Part of a small language model's weights: 8 heads of 64 (4 for keys and values), rotary positions.
Each number is 50 + 12 x the weight over its row's rms, rounded and kept within 0 to 99. Layers, rows and columns count from 0. The size before them is the row's rms in percent of the matrix's.

# o: layer 8 attention output (transposed), 512x256, rms 0.0654, rows 182-185,246-249, columns 128-255
# v: layer 8 attention value, 256x256, rms 0.183, rows 119-121, columns 128-255
o182 107:58 57 54 46 59 45 49 34 35 70 68 44 49 57 61 47 63 37 48 64 54 75 60 60 53 32 56 53 35 38 55 46 57 38 58 48 45 54 59 71 51 56 30 70 64 28 52 54 39 56 45 41 62 55 48 55 55 58 65 58 24 36 57 64 53 16 37 64 47 47 63 54 43 43 43 65 27 42 42 75 29 53 66 38 56 70 36 44 70 56 29 40 55 45 46 30 31 54 45 62 57 67 37 49 55 33 67 57 30 72 45 51 62 41 53 50 48 35 47 47 54 31 52 31 34 47 53 46
o246 096:44 53 58 37 23 40 68 32 57 58 43 44 66 55 43 37 30 53 34 52 68 63 61 32 38 59 30 54 61 33 34 63 48 76 44 47 35 44 34 40 48 62 26 34 63 38 39 62 30 35 51 53 49 43 32 52 51 60 47 50 63 44 44 30 45 34 53 55 34 50 58 48 58 36 69 60 34 26 50 56 58 52 55 42 32 56 47 51 47 56 61 27 55 59 54 47 39 74 37 50 50 29 68 62 62 53 43 51 66 42 28 55 62 47 75 46 32 47 52 54 42 53 55 64 61 33 54 68
v119 081:75 58 52 60 36 31 61 42 28 58 48 54 53 43 59 43 53 75 52 37 50 56 35 65 69 64 60 68 50 53 37 32 54 60 40 47 60 32 42 34 43 43 59 33 28 54 48 42 41 45 51 48 71 30 54 38 40 40 51 42 66 56 53 74 53 50 53 67 52 47 53 76 49 57 45 38 38 47 31 46 65 53 45 50 30 27 51 43 37 39 45 44 72 40 35 48 79 79 41 54 39 59 69 58 40 41 51 40 43 39 56 57 64 39 43 54 74 49 54 65 60 54 52 34 49 48 50 53
o183 097:57 56 53 40 56 56 50 43 31 46 47 69 48 51 61 46 30 56 42 44 46 44 39 63 48 48 48 47 48 63 61 45 57 34 41 62 33 46 33 46 47 55 42 54 54 41 62 41 44 47 45 55 49 21 47 51 80 48 56 43 66 55 58 56 38 35 54 39 56 65 25 47 50 73 57 44 54 58 60 65 53 60 80 43 59 56 62 63 64 42 26 44 47 63 32 27 53 65 42 66 43 46 63 71 52 50 66 63 43 63 43 35 53 51 50 28 43 60 54 52 41 38 56 74 40 30 52 35
o247 094:54 65 52 61 65 36 31 61 38 43 48 54 56 64 64 72 55 57 54 18 57 57 52 55 74 50 50 53 40 68 67 56 62 52 27 51 17 58 60 38 43 41 40 54 43 60 52 46 55 31 62 60 58 52 48 46 43 39 62 53 79 46 40 49 64 57 45 51 47 50 50 52 52 52 52 59 53 64 31 43 47 60 53 48 66 39 15 67 30 49 43 52 59 60 56 82 46 43 60 36 35 44 61 37 63 45 48 45 48 37 34 23 46 56 48 45 42 57 41 50 32 46 48 52 65 68 33 52
v120 078:78 33 59 42 49 72 69 54 48 57 28 45 40 47 74 70 41 39 12 43 67 52 55 44 35 62 40 52 54 35 58 34 54 39 60 52 41 15 38 31 42 48 51 24 59 47 62 54 53 50 58 44 66 33 44 81 54 46 51 49 37 48 42 50 36 57 57 71 53 70 56 36 45 61 49 48 47 53 36 40 51 23 69 49 64 53 37 33 55 47 48 57 59 58 60 67 52 55 50 68 55 50 54 52 56 27 55 74 28 51 45 50 62 49 49 39 60 54 68 45 38 60 39 48 51 67 53 68
o184 089:56 67 58 66 57 49 27 57 43 63 67 61 55 57 40 38 63 37 51 62 49 36 53 62 36 49 43 37 54 56 55 57 41 47 60 48 69 62 47 53 39 41 56 53 35 59 22 45 39 29 63 55 44 49 62 61 37 64 48 31 47 41 50 43 56 37 38 32 57 39 67 43 45 71 36 53 46 57 49 71 59 54 59 74 33 37 42 31 57 51 27 30 30 69 45 48 17 39 64 63 33 41 40 50 37 60 58 47 46 54 58 35 67 37 61 65 60 35 28 50 38 42 46 43 61 64 44 78
o248 098:82 24 29 49 54 60 60 47 54 60 48 38 44 54 60 55 53 52 43 59 32 50 45 38 46 50 41 45 62 20 46 29 60 45 46 59 43 52 45 16 36 60 57 61 55 75 42 57 51 50 45 44 40 66 72 52 52 54 37 41 47 43 39 35 46 74 59 64 59 52 50 48 39 71 56 51 30 34 38 61 54 32 50 50 55 67 42 39 49 62 40 47 43 67 53 52 68 23 57 32 58 58 38 56 48 48 56 62 49 59 42 54 54 48 31 65 62 33 45 34 44 45 49 52 28 89 38 63
v121 080:55 51 27 46 76 35 43 46 60 37 59 32 42 25 54 46 70 29 47 50 81 22 37 42 67 33 30 47 55 50 39 40 54 49 26 66 56 58 44 68 53 46 40 33 63 33 40 51 36 49 44 66 73 58 44 43 64 54 61 43 51 67 51 55 41 71 32 46 40 48 42 49 40 59 45 50 59 59 45 47 52 59 41 39 54 42 53 50 38 49 49 30 33 38 52 61 61 34 57 54 39 67 48 46 30 59 55 65 39 34 56 53 34 65 44 59 35 57 45 67 48 65 48 56 30 40 48 47
o185 095:37 42 79 34 46 53 60 67 60 45 48 51 43 65 44 36 32 62 56 56 46 75 34 74 54 70 74 62 39 37 48 50 47 25 47 39 47 80 54 65 59 34 48 57 66 56 56 56 37 52 50 61 67 70 59 54 46 41 53 57 51 42 57 58 51 58 36 79 40 31 56 53 79 61 45 37 60 35 58 61 40 62 63 57 62 39 68 49 57 50 59 51 62 64 52 37 54 48 37 51 69 57 31 43 34 44 43 46 26 60 59 39 65 44 49 25 45 46 32 49 55 60 49 51 43 43 47 35
o249 092:33 29 48 28 53 58 48 48 45 48 62 26 37 57 27 74 45 46 44 39 42 57 30 44 54 46 40 52 43 35 55 43 59 62 46 52 42 62 45 63 48 52 53 58 61 23 33 49 45 62 56 60 73 53 64 63 53 19 36 54 44 53 47 65 30 40 30 51 56 72 36 43 49 56 47 59 56 45 48 56 49 28 76 37 81 62 34 39 50 28 57 60 51 58 36 48 56 47 44 61 38 48 57 59 45 58 58 53 41 69 51 53 23 59 35 66 55 64 46 49 54 49 42 57 47 54 59 34